Weights of a small transformer language model.
Size: width 256, 4 heads of 64, MLP 1024 tanh GELU, 7.47M parameters.
Architecture: LayerNorm before each block, biases, tied embeddings.
Training: a variant of Adam for these matrices, 7013 steps.
Each number is 128 + 32 x the weight over its row's rms, rounded and kept within 0 to 255. Layers, rows and columns count from 0. Numbers have three digits each. The size before them is the row's rms in percent of the matrix's.

# layer 3 MLP down (transposed), 1024x256, rms 0.0453, rows 133-187, columns 128-255
113:159176099108124156117085140120127133119099099127106191136124147139136141177150046154114096100080082184119117163187108083104087160157142172149112150118113170145116144147144144108168169115124164115124112105135155125103135164138151163092153105112123143093202180193133207160162113145114135160197138152095108127063118125152097109127100116110146115102131122121186140200091146050106124106136
098:159071145112096107114151175126130079140136063150065111113073110171118131098159104104123130134139075201149090095172133127143108104107085098204129115099147156126128110120174086127149134134131114169121102099141171085145149124128180136125150114085161106139104120158097138141120049137080141079124135181101144173131196143167097131184140099153179130188147152184155102148061152181133125150062
108:159143181132072115138119148116071153100114123167076150089096167130126110105145151077119141085081108132139164060086116086122103104151125149100098173186153150043124131138167177078137115155126077176158121104117144085112117101140185149134120132093151122140133132127118113144147093145113146108153157122136185136104080126150110168189090127154055167157085190174123140121099134122133077125108
113:152107095127135108117086170137088157119143119163162125143140090141179128152083088067161140119071064172185075153196067078127129135152125118113158160128163103117132138084097132116185156109072131153113140237152114138166118181147149084095125072098080106152139151152129134184137076071158235153123109107103093162086147130128087130135096083149202075180157096138128162191139162082118160117131
135:139164131110150166152157098098160132046144146179179097125137135160153080150160151183143137160120147130069122156110103095148097118176118107128131156120167110128181176097104073119135105158143125156137122067103107049123093186132123104142100082149123127107104094133132131167177136094156135181061061136115158101095128122104096147099187183122149124154127116136148182166149148129115113102112
099:138135095115202141142083110129101236123089183117122127195180162098152122106121112156140095125138117133105109154133176097143134165147059118100175068106104157113114150112095143106125122093173131044173100150149136109127148167073095122119108138071110112161101140160151152182142151139133156135147115144120130096103106092151174170103170117139156176108089122124107158117182054132113106157127
110:088111132177139123125121102144117161104097135102160141134116081123143157191089124156105107080108141133079083092130167168122123114087101140167073146192197123164104138107130110073100167109160126105159159099109133096109146130138103136132178049069115167111090151143139162092202084157118084150165118130087092126129140096165118136164133158065092088096000081101132109136120091153120143138080
114:133117105122142093106172091138135113155173105119143121139097197133102174159117081110141211142148109111060163150055132113121127116135142174129155116099113139098128119157144183138043152107110161188131140090117114135074136139126131129122150172168145098102149144138118084153125161099108091110184108127190070099145107095155231104144120079127088167112113162107087179112158181147112182129168
103:115087093117112131138072115065134104094173172178133153107083153127131117129118100192183117065117127135111107106132101136148140205150100087088062111110121125172120111107179127111156146181099171185134127133135084128090114184145159106131148076108127180180118155173105155108108138119145122073172141086106100166102178155112185146061147166134090155115123108162198100064120145053133149190112
087:073101136091083114165132093154144105138091140123131150136119119055113060099141134095099169106110132105193142115120192102137133085136134087107092174219132100146083109105140112141201151147125134175136146177085110086199139143143123188088153133087178127159154158104106179130107160168128149109168139154113136155087123115139127134142046157108133143105167102134145148164115135109089148102168
079:102091099144177120159136119185153150158106141135096084106175124139172124084125156106154122101110172070088112163114121126115116125117118107188096153096151107119156127067221134148127131122103111102091109150108103075160168151094127168133100116167086107079119117145140186110110202130062140057149108146122138137169114114095117135132110116170156143089139188118151171160150122112088115097148
125:137150157122148114148097098097130097146074148115104094111100172134134142082083098142179119168223096141134139110112126128108161153125159179111174123126134126157057044164128140160185137172130200096113147111108127148134109114120160117084093101126104147116103114202124149139163081118074143115120147105171085058176072128144153156168113145185125136126100101145119110168074152063159071142072
087:186099132142135174154172115114132115160138085165066124133164137120097128115111141143104137137140082139179116086117128151144195159104130165174132092198109146120088160130071125096069163153086147104095114113155173155105112136184185139147097119099135163153127153100148138124084090110132150119162147092149110135164146184116152125087149175153140088120150098178167166106114100147136132133116
092:084158106139062118144121132154117177100179117156131104096143175129149104129162102148150099082123107168185123148075096124092093171140068155120155127091050181083173127084104130150164073089032134181139073120176142114145136097109170108120178086130119104148110162121111146153111143175132152079115137129157131141129146162124076129125094136101157176106139166171135107124107124086137157094106
064:198160135125132194251155194172145172068173093158197098117157152148138100104124166162140160142107100163111159142175132116102093133134156152103107123141160109160027069166108137124102108123140126134027074151141151176021111130095118094128036150158191105138121145112047106157176144170169143129073114124076107100138138168157113118128122126196141145089137166088126089138118150126138098086127
106:092188158166031118165118102124145083076085137107169084121144107094109183148156125190156086143140156167102077107151118146080119139109158113131127131102121143128130109227153081088153144154115098139108106120121108190136047134166141170115132137108063126085143164142148167193128047152143127142143131082124104124205196138131098165129162110123136143113165107098209127122205138137146137181200
107:131147150119172129108128189116118132129097126085144051073119153118148173131146103113183147096152113113132183133114093138075138153116175180145158130122141178101118128132123140122105210155086186124146123108120115089117105157155152097088095107143135106115085131174117168175137129112079173134101117114177123068160118135047127152089137072170126146147109111156123142139152143122174042188109
095:146120067197133106137141015128148206176101054120100164130129096133124115065135084117111074137154088137102073133150153135133123128139147122106087113093157131130122121105187192177105142086140124157149169118133110130093149169159175134128117141174128074149145140065136104126173082142141134125108151064149127152172119062168170117088124096180101123163106127116107086065100187100095172150132
105:114058149177169127127099174070110162228182128186103114169097143184134074140089154131140143123095108103154131159113149111216129107184132090100098099139110138088146148133176134150127141161040127057122121062186092138130179112136055128157162088118067141137163169114114130119158110107074140151167158151119106129176110179091131150098076127118111103095124144141136149156070146159090129073149
086:170105147133115130084172111160171102138126125142089118127172059153120152061099102120138175118165091128142102081152166150082147169112121153098149176130108144109140176188121100092143137167123111167066113119164118144067110090121131143158152166090086122120138080093160080159129108179065101148104138083116143164208157185092120100111135103123059094119138168118127098149159104128201148138075
092:136106159161133096124150153110129143093034115129121141065130157174107134132115119112098145111095152101136101140082173094115121118146178108185193170131161158095155142134076125152099093108117139148148171182085109206133194099121168136117077132173164187121092080164169121190126113166112112151107138117112124110131106145096142146129123099106080095111165105113126070134122137109151093116161
090:184134073168159150113124172148137118142216123081089189176188118096147099135110129149109100129087125197152122123111093129104161148163160103148163101155084189132136173126161129090092139135099139146093135140146146122128099105103140123126161149148156123158144144127078112102061139084154122099140118121148075173074152147121132061108120122087146107092140141154096178128169131166142152145067
065:210121195087174174179157125120180147092101153116142084236149121129128153094160101120110105114075173206077141136124093164107138156120141073146106131112166108073074120126145134103124127157098144123081177134089137115144135097132118070148110124124118123143133105143103155063125146100097193065109124161157195153150122133096117169100129135157194075114160092095130103110091157131145117099124
104:114102148124095145160085094095139170176145096115139085156099099186111145090087150116137044075154158127139133148134182154082129097165128142167101184146050063117122088107177109160082096134146126092083119081136126167154121126196136124173133094103091135136102138113124171096098131083110184141082140136154164097140139165058131096183119122100131115163092153082088109103200116128095125114098
106:132098123118150075130102135129096139094143124094130172143109086142137093151126106121156088080083074088141129125177048129158168110133104094118143107128169122221118111124167128095093150135178154145212101154124158157102143125140173162155155116155115112140143165137116180061137149156181075087223143139135165082137074113147114099107100117084141105108151113131123138157137144069141116127077
095:112157121144155118137095124112127095141106174161165082103102074130103083150172104158173157149093127079079140123119054197112124102133149133106172120177061066129106089101123069176147059071085134109124153129151158117145123102175153150076177121172144126072138150168163116171154122121120114120120134109086100131083141142158108124109157140175148154109145154079185186081124192153125135143141
100:131108164168095100134132121141155118093114170084097037104156187116145137085112164161136195083133123118162209064109152101132137131150087170090190112185137133200102129140092140175115156159093193119110147189160165134090148140151132132110083109120169095142157152138082128112179138186062109093133144160125097074157089092178179086135130091103132169123122084156171107152093116101136119110167
115:119173136166151092106100085151139088104074138116171143163121061147160087138173103172133123137167086137137141122121124166139160118097167102114069144103163141097128146087088149066170219175100055143071153152149147133118099126158169141122164142185139124151118162117098141135106180098096136128085127112170097137101176143143102086098152124141133098162171150153171106085208116126193062152118
122:138167142094096167141096128111087097121165082193117102114140097086115184156097173062153104147130129124133075058152091187138108150146136081146122155112126123090109080148144103135196094149082111124161149137104138106128151137189149136133123070130126174136134161117151139090103160108154135140104125095086165201093160134105011147090207116121102113145166141140110116080118147092126124154133
100:142125109157058165178112176128121095157120110203131190110144129182160088141159138144171094123170116148141101116133126135100088137150110126196122120068088129130166101117130160117103055137125152119160062102142141108173132107041076133168051124121166168135139111122176142136147124181149109129116134103197155154167111110129067104149143128193177159101102167100095161148086118169107095130071
098:159122156133078120111094181083105120147104186131192089131082129145157180149128144162151108127109111146160113115077104179154137112147098086106137092133184110087154083131164132134189088184083137127128075169188170113156135130175180091103157102151129090173116121179125208126124106138129107141146116109084168102091187107137100082106129188108161113118095099145173071101119072122166134132115
120:086099157113166146104211109131095141031203093109103128140151131075154143087098114136121081110119161194133170111163106160130151147110146100178098095136109085111117154167098071148081192130062105094165109122175136154163098125173121162117082147150181116139094105080113119087120139137122176133108184129151102131093156108118094176139110152119152144095091223101155142093131125109110143078134
087:145116142140071119120110099141114144121195147186131157136193120147100057072125064144151121111068127143115108123117118129095121064164163089090125132161148093172168125098086139143146061133119151060153111122054127087130102105147100130071144149161070110174060182143097134134113061146148113127129146127091108150136105138170109123131171171126087116076136125134105177138152157106120143154149
104:153085096073136096137095113180132115148161148127125137101124185126080196116132138121119118119102178086163107127138104104100098139098109075097160164125106195142142197099103099140118137142223139153117088180126110086117192156111131144138089206139171124145172108099162149186076179117122150113136130147111160113153102136134122138038123126101096098158178128137132150151160095123087141088133
108:172172165153134128159098143134160124151103133153158097134142084145116108129100130093147140184103141133140136121102104146035122144164121143132126146082122112173102166145156182089067123178141118095107132127094139113160139123138044106104122181156130116118150131147137107113172180102155115154068127155161083110081114133140119128101187079127147030145132169094165146140146084101097118133084
092:176073165162176138132080081162106068183114137068112145076116084087098143112108147071104125144160125066055135146082190152158141140136139108082097123106110126143127125104109106130126134119160112088163142111125170169090157143134124130114126163109131083094120161112136073117137128103080188139080151093093142117108132145106068138104060087100111137158136169125106096181132092182157199140147
112:179159099163152149107140156109127151086145155107112108119153147117121145124186122105120190109103126144171132143159072148149137145164079148100152137114162177135111148140135175081122170114176111072136096159090092078109171133088096067067113146120189090159201123071142094169206233125133122134127117121132149088085086074147198134064094139125163076135149157144101107112102124107115148141132
087:112142124146121090128129108166129109150176140142110147132145098143123100153137121131138137151128093113132142195116089173205100171073155100138063106110077146082148159128065068151124132134144102142095092110103074127172109154144212098179160157099055151106106147136093130181028164074141147096179123182129064196117127081101104125124172139105122187127197178091156095141145147133105160156093
114:175145186158056099132133151088135111135105157148155078160125116078106129092106108146146159122126124141109130117062123168129089162090167139127066164102126107169074109139101164099151184173096092109197097129084113084075155141153077103080134126150145133117227152134151101161213144091098106078100143163155145104118111136075131181104109120141123114135115094126122123116146209152132117154109
094:100103075088123135118108132179107175123120116138101132068111252112193115139150188106137113113084099108124161101069119102135139134160144168097140059111088141121127136158166148084164147105051099161133140130141177115142142109101162093101114106118111078115175111137121093110109167113147135088081121074131150115142130150141084077157066154170184140070180136150116120099078147090140139148119
098:096079163151067139115138121152080132154157106116115082090123135180182197108111191129130125108091109156148129088097163090140102126142101131121111211175175143110134074173117116170148136110060112113164114100118105085130087134155131148181083159112140112151109151094117173085089125078157128172168124135100157075117165125150089126089110193097177146114168161166097137111113098111165100126109
097:086116071119159145155127118150131097122121152084121159132145114077140083128099152150053077156146187109082094090162174153169107115126088131148136093136115097154158118096149161112138115139154076099081095083130168141087109143152167150116141157121111094173174101098116146086087125131160097176108132100095103089127188170125142137094111139060110118172137115145175162106165089127155219152111
103:149158125128128155114120108065080134108141140204167111201149083133135101122167173121102125113143167102108129151141131150153151048089115172106132168167122112106120162174130123125135086098145080135172124177099099104148087135110179098133090104133114132165111160122158144135097112138127111166129127158180141136130188171141077128095171097138194074127129116143066129158158112112133068150163
119:136123170138125141108085170039161189136106096185118102127149161146116148111053145111159163120136069133122179124139163167112185106077168112134137168134135081154121137095156149140118148121122125029123136127144103114100131124118095171076086093171080139102141099197136167118155080186118125105097133119104077108089148145098101117196079121160145102128105126040121075091114089121142133194093
082:129151135101144110169035132138115157119119108152093122134187119134113084149144098081139116161123181120137101157138123092119116098131157140178133174136108093157141152144190067113144097156147203090108202152183112145152115156142101114073049096075104137119093173118128203189138104128114150137074139162142115140068127157161134124097137149232109101082081152066091124087117163171119140129136
088:140130093164101154150082122155158132140154121133084134082123079149166178150139095093141139113128140142157098072122131095104070128110113129139167131170150140104138139133112063148127120122118104164055080109106131134138123200090141117195126155113166143172158136118143139136142122141140130073141140128078160102154190087175180112073083182065147146130168133141104093128084164160148089116121
084:108171177097152133129114111088168033136143153134153152101164157157133144144135149127073167099113133147132187199172144158211150161101086070154125121112159131076138112171061107121176148110086113082153109130116065119123153154207128115094075148135141095084187142131116085154180129121155120109200142122104109094126135137139137124137156101115070157161185148098150120116116109168166133109161
120:146108099114123168095107127092137108131145145182158131123100042068128143134106139115086126169115103139162125133186194182114186168144096118089100143156092128148145156126121148184121134213097098071132135119142123219136133119166098097123098119149081100128106152157105099093144116139115136133096106150130095125127111144144171152128096138147153069183171110144172080089163110083134104112196
110:062167088146162103149146156136122076135129150155163117121154065067140116165115196207134151082098139158121114127126134115177123100107115079146166072112185135146106145160144130099168136172111120106132125159098169125126094140133179137158106082112143163135163173212151096163131151157170103093078130110118136097160122102135099096115149117090160152113112029111133107094154107160106106143098
140:113096143104156133137079145115120103124206082140074109081186097128113155159158123102161200112186118105149157157165078082193137209127126090081181148116248152106093164122118157168131145048097177117198062167101130117122162099106173110115117102140093119091103123141107134107067154145073086142153115139164148087145087111063118175184154140150134075116195107121100123139138115085106084129072
058:170145145108139114200171144111077147091111177173192132149212158127120175112115163161147152144129080155128131152096132138091107184150096119211123115139151126153049151078121108110189088122104066106145132184139159133146100135152062180064126115174116108183081165195163162132101125138110118153172119172089116127168177151082078157091155119101163073125101134129166138134153132135154123138106
113:164110155122118131136116131154149099111088139132182073169090137158105120166118102175152127130148175127224117139143114120105146210142135142079158165095175103098076133125141196077124152095203157134168091156138144050169160120115066112077137094134118164072155176175129121209151168128119150138108136173135085122098110146120149139137160098150114050123128126089078100159123124112086127108100
087:131107149096126109115127098173142092119137124154173133092098163099073077109137132130118117179116097137121131127129094158118185129172121114105112092187084116139117133166090112095156132125128144110139143157115131197173155169137110137124132082168110156170107120214149156113107105124083098118134110078123117084141110177160113100087160123185147143124123074140082067118178141151162089130117
107:118152157165220138109100095112166131120025111100117111130121102107173191119122080148119112189164126132154155120174125136079139097179123138084175145125138150168103143124128155111152135147087104138153141082129098182140099115191071115128090137124124120128095137153146128190195135127180151148136112124152122083142119059110115122109095101100066151140120114054129124130102145140153112114144
096:151138087155087193108105098188145082135140124166093169138143149126150067084112112063113154072179162171131099112084135170190112129071130136165108157132093128117148117091170112084147074149120144140068113183117158110125142103143104117118123133137110167170150166061098107119102145131168063170134133053139160127107119191136152113145110101111143130147147183125120065094112146069168103166069
# layer 3 MLP up, 1024x256, rms 0.0524, rows 134-187, columns 128-255
095:117114078066199149117110075196109074165103089082124132184115127133072124182134122140115135163155222111117155095109105099077125137120130115137090187114091143129134148147111148112128175168152105111161123164099122105093164151065135105131092141182128133097111133080080121140135142115141136146145132089203096063134143127142129130102124096181141135123074167119102153150139137090064163174131
118:107074106072200107121128142181100135177140123156114168063098148177089090151124105131173084116086162111124118163094111119092164169129111070146128091164135052179116107146104128129109125121142154077091141179163117169118159178180111135138064134155137125122097070157124130113102136090152168134119160135116091108027122182156118120137088133165133134127073209089171146128078098080136125119144
114:133094061085219075125113123148125104146168132161139161128063108173114180219087123092163147129104081137122103128099073071107133136133098096122124143145158127175163110154114109143044106183186166059136171133167110164130126114087076119156141162133118106126142111134125097149172240125111151162090133122093017107097100138181125107118124172149130137118061160138174154175138145179113159114096
103:113151165098135157087090154145139101115195108155105153149111125174112190221125106092129106129111130169073125153087086124104117088100088137140093133133113094120143162134069150097139132187113111106146132133124134116108111135151098137099128160127075108151147109164157121103161189081148176145037151105198100095095120122052061144112154160156201115118113141143105175119107161188056112101077
101:077143120082166095139117156091113112120159180101139139116139122122120113101170058145158060145174222158084073123074165073103118086120160084125145148115167045200099089136101095119132133109141171131075170168124043164140121174141138158108132120144143117137094139142161113112150116059116151132086144128167135088096153190090162149137130128124174081144125138122157133191141158135146097068129
107:126097130153138093147119214140154138173112148114144112167134096170115110157122120148123102114180138092143083119111122089135139134077073111135163130087159140106121113144116159122101199116173151109133153125107128138151148133115057139093087087122135095101134099191148066172126094139143156171110135100138173120092100204144153127082085196124122067113093133148168161110099133100139185121104
122:100175099115118159114115134163101106104137121140104147113104088114125134100177114090219169078133148127186143153183104101141162158102113147079118098117160103138132111144097130169141117073094172068137128214089093098115115166141124139135149164194170108086142115181139104155090130129094125121132134118108152092132138179138215165092129135164166109118166110094140134133137154140153080077115
108:116119085135180103137110117123156087169122104072118139162124133113095115111194125171166085201103176165156154066138067105086128114155139085126107133115130135173106104138136117060143132147126176112135175087113114118140100162116105093118082149126121137164135093148139154176129085132147103210151129133185058140088141185164189127090144132200145100117121146072128135166100133047135134125134
100:112164108056189119133100138129155080148187039186126129110083153121122141171152157163146066230159193114108109093056084142098105141131115090133134116130115141183128095123144139109133102131145164145108159070133105204110092127126083095111112107120109128172101162128112156140114114142211096135136148111145041175119133135115097124143131151184135129109121103091131155068089144084151094124134
082:112143116096178147109119111146123090144143119105117081116134140154132126173171112131145124115161139168120194060105138084064138141122108112127127128112201099092165104115151109154114170115160103125126125074166143156149125131094147113114164159125150100104114115176185113164169168099106234168108137103174046132094085173123065100149084111131155148105090206111136160159132138141145118091088
103:123080168087140101117128180149161120126180121164075167164067168160104106198124105072122092133160141163135110089076161133124118119106132120156130114110157130199125135126118101123072100137159087134103145126153121149091113093130093112164103124106147116143118086103135072083128131031122143180097138145133081184121152107141073134162190249156131066090154191141130140084136147165128115090104
097:094142147078204087117114131185133128163137135141118186186121174130127134120104136160105087134143164158064055159036108179171094122103139098106098152152166088185154119167162159131150088122100115157134118110143086137064152097159152142134110126120084132165111147146122105081158118128160170143071149122163122157113138132152067129165118119124196157092149078072125110125114176207097072138166
110:119103075125162166110107190097140122098136122131133167129063076101085113184129160139117143145078181156133175095130082102135108121083142125111179168121113142150154088170128082117121091110192138123130170104130122125094100099108103119159094140160125129131132110161131107109124136163123078176135147124105052090123130099155120168137101195159119137139126148114098151103148141146101099146158
060:057128110139155156193081143154123121083108112120117164097149106101090173126101117060149129120131161129128151134089144072131129089095054104086111074103176131099199116149123123108117093145132170113084113164083040145140187185137145088158116171153129079133136102106120108183090192068158120140161086136183133067148102150151157102059131174130129165117159160124101155122145132098115129136153
107:140180111102184168119084091111121121153130095170136072097163127113124127097135127114126162146177179138093175107111163077143150119130154161095117209074161134116138162136127160168128112147146137119162165104113101111119132117066121100056086180192154141112151121105168108173147110097082186121134157070175083132109049141062176126097064123106121165100081125086098115197142149165107133162144
104:119120136110156087129121146125129123171136127137116175195083104168111115165135101116135099151102127153146122108058081126122143101127129054155095125119111098166146134150129106081088123184159094103143189103155127170127107115085124138132137161126074064121130094163114081050142165112167141188077142124127079205088126114168109123118128195157110068117144150144160153114115131076101114071121
103:086121116114129102094113149161121135166025184128134135194142102120130143077196055122143126144139144137067106114159160100087137140140103090073107188062176155091109106126148160144130108159092155149158142172107124070112147160086115142135152160199117131104187126173142083124196130121108178132102140086151132122129073130152136190086094119155149124112135146078167136145104161122113123137090
114:097117086138111162130107121204168125149173082095090140135093089190118146132176110141123208124098146136142100104158109118111138137111122109083119219043090107123152102116144179131135112122120152082115165117108136048088181132120114066152109136192137116135132138194110145126163153127124127157125146127154147168114112160163109108153138152166142111095113152122087235132145152115094119058076
095:094190154121113135105119142173071159201127108121140117146188144155162176074104176118127029078166209126125125123122065098175153125140102138093100106133099114167124161133092136133156127140074109108104119135086134139068160148148079072185125085195132143123099114196093104134126108125120149124108162132251132060144160187096126151134082166145178096116124107078123137105050157171115127151064
092:122130162079109086138118098113108087111138118073119138140094097101080112070148107140112130122091128166165107200105091084072149128136147150131108122158158018147146130168121150142089112135134160120074123184131145144123190158094105171123142125125182149112109145230126092150151183059124195194120131131112090127104085100189116179110101140142155126085147134112105112147142128085125143133172
098:138130113132205193112113121149150082112194146104133125115120121170127088147134142163155165131151084160148171138153112147149146147114091154112108074062137088151129121162134150115121129125152166080143146154116089124174134145222080130090102167117149083163155088094088123135070220103141113148188130141120063113054129171136137139109168140125165083111080168122170134139152091101134132079150
067:078132091140158150171119144126140151192130106126093158157105133189080120127144146102160168103112143136180095140158115084088085086068065138154117112103156102120184128176095058142131105180147153114102150138102033145124085150145148101158181119131154076145103080163120113112156131036109134164141115139154141090125150119166114111050141147178133091103127116175125179136139162141093107125132
103:131166125144105156158117126110160170112105135113133164136130157064115171112131147154142097112156127177138111128096140112125120101076140150130072131143116080185106128126087144088136096144123145119153114135123124133113199134115061173045074122154113109091176119114158101162072170165161125092115124114140155049086153162106167137129084162097144151071134122049085159141075137226073132143103
108:139189101098131089149091131138195098108195107183128221122118125113147143111138128092141175104106071156109099122127121141113127155146126146127115118146187108166161125144131187110115087144110145111182067137143080142113156107179117151152161221148138109134144104177148075207063184135117154100048133113134144168094119156113056154135119122130126152125102128091103150160122111166163154116107
099:113094125041180195110119065172087102139138088149094114156141103196090144142123160072125119175075122128124183097093058151147120141142049054123127072132110132082141115164121149159103073098202074132145156113161106118126136127130101153180082175132120124092116123117122112104163107156148200192144137127094141136113075085159110142139108111149184110114121160114095133138105111106115192115176
113:099211160107193090152099151155166071133160135133129213092101180156102141184147135145132127176092148111099125116127109131119122124083134072110126144112122141190143113169123138099140082116088157139131156138147094191070120091147135135074081092133114113117097071124141121132123186149135125158099131121175164172095127180150096139131158147154116102136094119098173133136127135139109057064079
113:148188124156114124126105136122177124110151111132101148148115138124146165130159143109188147151124167163113132157085123088131098095111123157089102162123148127121120092165085096138151111204210139143152140180091154143136113088097062155090161133136097093153148127142141149126182176084136112108088112143134046107106097064130132120153095226096122085111117131147082093121136190165109111127112
113:128097155103159130110106094100122054149165121128120152149130095151143131170140138107111169165137171171136166119081079160154098144127070081142119110007150075161135105112109097061085167108143124130123171099142097142122158187126077128126058138148068122111113104166109117071160143109140151186122136124145110108098123130151112150099177172199149133114153134129143139097126138058162136049143
100:118129175106110114093108155105161138119181109096084092126176180105099161094148135126128136137105161138101163151172146103116167105113108089107110172132155126116128178136127180107093195152106118059150157150038128083116107119061129093118137172143103134108117150115132091106108116106073135127106165108139147141128082140140117160157114137138142107063141148125144168098132165077080144093103
104:117126087048117110122123199177099050186098127097125161135139146097121093142130129107139098137162186115107101088122166121109160103144157129122155173116186102159120113151163167131167184138110143147173148142138112104106188152126131119180100102127130136124083113160102086077095111095156175173101134078189099104119127125102098177120164145194215096116159112085116187129099183081118060146139
114:102193097104157066124092145173168132154172107165106158079135133127129117201151107076165168097140133132135133104110115114145132128140055145097120136081193143176162095182163152126195135116158163115149123126103097141137131121089115108148166121142122119144183113177139099068154123051132147106140126152110147122106144116129139122146081129143164084122084153105160153158036194136127120096097
084:126132128134168147099130165103138143122084123050078165155143107137122142123120052088156105098194141147096156079105143108086119102157105135095139165131166124153101121139175119157161119168131111157115133112088140148132136100039113098184146128142145113170133143106134111138204153054125098097106117095212111144161121096087149145164152138153154081121171147121151165146107213165122102138088
104:101181159117149133120144167110112110176165099092084154141105094176125128125130163128166098190167125186124138077082098123077130084098136111155099102119138070128119081131126172136135138150107141141109137189129138132132105129142145126141111111123122118122115100202121087072167101112151149133147144113183110156095172187112118161137136160237166102094112138141163154090091187132142060123054
095:111180133138139126105107136148161111182128097134111105142124114114113148171140128122137075140202156168125113072094103111112106120119134084118061127088105125186133136180111148160088162180115124090131107098091115160145120150143067111107142128146113129129137104160175131138154167055139119134056151066152081042113152136115099132115131136143148088118126139084154165099119155120115091136039
101:110088114119166126122113121169160173151116119186116150090046174116054156202116088115175172141118167129134108094050136146056104148088111080141142137172162116171119088108088143077083060130113152090176166165119107140099147151095101136132082102137144155115145141167141114104131185179117112132105149175084177154131104122144093111162166106156111134114099125099143170123105148116149099072153
102:114165134137108106131129189125142134097150144075099104075104144131118143143133080098123122120183097158135122066088115110123126105120126113132122104086112136160105135159115182129113129204084135105152108183140140161096109093160118106134123161119168079154222114105176113112117185105122160101110142045162070086079160128108223141151100147151106108125111205097114165101068140134143099109059
096:128072125065163164119117146138140089189126091119100141074057127104124103146144130071150125170183147136089110026070165149102123159099124129156129134094159075149137121117127104151115147171155123091158122143186108195080134173167102106159134138124120137129112105163157098087132175112148183165124133075134097177110138162089117127108097148210157146136106169127112167158108148115123086140102
091:094103137104172161149100095122131089144153085157087165134078157140087156188119112081171169150128131144114173112127109118075111115102127060147136118132152090148128083157095131115102114207151150105111102143164121105173140156161082090112129120121138114160190156130148110103188200081124153135129163146129096116087113130108133147092062180207120073088155143084143117098071133104133134132124
106:108119103099148069137106188096138100133144168098126136117067116117125118179167111103127142125127137139127122134156137122123115127032114086153145143107130104203153100148101104156128183155148111096110148214160102171140105115107120118104171167121138097127112113176135091108150168127098115194069127061122093095109120119159168136137217147157131112135117144143174139176145120128070121072076
099:096113154111141110144127144097094113091189138153105179152108160104151080102138104128121101173112171123124124197070099139147129132105132108092069117129114083204125143154092105069131117132158100071102155156146135196127117104127098150097085123116124125146148098099106084120089091120173113149128118128125090164095130117127187143116166173129121084087141146134090116092093121148103165114154
085:097147080156178066155108068122131080093114122142133186139102148133145145168160143173139141125138118172090181091076143132072101118088160072098093122111077106142142079168127101147034082153158141155165110141107142117157112132126127172080158157156082147148097152136163106114107131145121188124141127067156157143082140148094106157076131103180095144127153088095147151129163110098162100149141
100:104096137097108116102107121150129128093130142183111131164038155098084112196170093142107109143093116164172106077105103142119137142141113069154158153082181118111134148124132133148083129122173145139141133145160108201104132210178146089124132136148147126198106128146139091083199102075173117125111135157133131185066139092197077110137109149137169113075116126143103110102120152129159079095131
116:095079087136113086127130120186149137092100064097066126190139079127124177107152114128154126138188094141078123052114129074063134148142077142080080223114135121134147138157152094181092111235144110107122166130098144093118139120097102137126150143137144107168120129161167128133112149110109110157081148095144075145123119119168092129106119209146133121078134184129139212142058207172097106144123
080:105090107128142098138115108166196106112156098105119163097149186100134130134187172173115155150116138125132168153141177130098124150125116099092091117146103151118150095162130172131096092119117098153151085159100097060122141071098096137100134146178114126105123162103110096170134122147141151146101144070133170079115139157127178143081150128135089075112127090079122113120152102096081148049133
088:114168116099230148117111103132093143157151110149120132127127133152147121195099103141185107118139134142078179113091108126104138074098121161164128081110113123126124080121114106070145072088145128134087195122129122133157145102173095141065077152130138125161138112076113099201162124094156169171148134096190108121048152143067145144128096159171174127122108129114095100185073139123148146053090
082:118153115049147180128095133200072081091144139106121130123149103053149092083129148113119131169155166133139149070098133120106119066162115122090139148099172092167130120123157114077165168180130167105122097133161128111138155146084138104158059119110151110161080131125170103078085170096093190139095137168164142095144108097073099151079143187168158133120128144109090128202097166152128100158134
116:114108102117109112154125149144145057116126152112098168138134111081120177135135174156130093097135115166128102114101093117098106170082169098142132176136106125156143135164105084171132106200101115074127170187123087171117156099125131134101074117158133111120109102150138140158108133142087113169139155071118070154098118157171114186131145199109141145063113174123108182129153114165062089114103
111:106105159075148182119106188203119129110171134170119114176058135128091133154094130128147174152083097131175093147115064132117146128082085155117114176112099114099150094187134177140106153137134105092139131129130173153086152129153085128095107114089104082173180102186092068081095148148119168127113133108109160112091078110178109119178119220126161097063107182158110163133118139113068127095115
126:111134088129185090122109171152138114106132120108119157082146150131099097100149144108108137164141090166157167167134102145163106106112126142072091174161124101147141121208128198155122149191151129126144073190089142122111163090112077137108132160117138079137101120188116128119095174116110156128119149114104062028114070130093148145131136115166159095103103127159102096151173122130006140151129
070:152184138150075095133099129123168159085101164171133106097127090111154157152202099118160183056131124168081180149075125089095089106128058117112086097132164143138167148119082141131156151120095187108124155132093082151082106143103141073091148159156177069134192115150112104158190142136112118160120100118114128134123118149124124193094110124176168150125155123146133139142124126155067095097109
092:100145165103161156135109131161180085163122088145098162158113116110090179201128100100118089140150178167123159127104149155107120135099127082165112103057087098156144116135076195069144097100184138124141089133154125141120159139170049112102120154157140088079160110145112116147166189062163159132101140100140091104074150144075142158117112155146167073110085129088082106093091123151125112090083
086:135168131133121124100133156112109149174148122105125126119127147113139173086148094089137145116147157159114095152134155083095155145138121134108104156142196102204104143131145127094172178107091135062106170099074112108121093167096135115127152135137159167170143139154201104080128104091060164101105148137193157154101082144068156099133140158158178100083129110081172160145115179147115114119130
091:130099132146109088120132144172121127093178099069109170157108170132115115094140180090122055156087167134139114108023136117149114090093139104104112149114158111212132155173127114093039122193145101107125139150119141120080124145081091152205096152119089118137070039160145099058103145117079144160097134130106138122101146103142098115159142196119133093100139116147094141123148168120099102132158
098:109080102143142172119110134145091162210110110201102138120112190159139136104115087131159116105099196144105141117072150135150093112169095097147141133127104150130114123115094107113131138108129107120135154107161078105191102141118122143091056128128177101156155123099170088115194143117122194187061134143141120109124113090058176121135129114145149084144147195115152183162094101125138111067099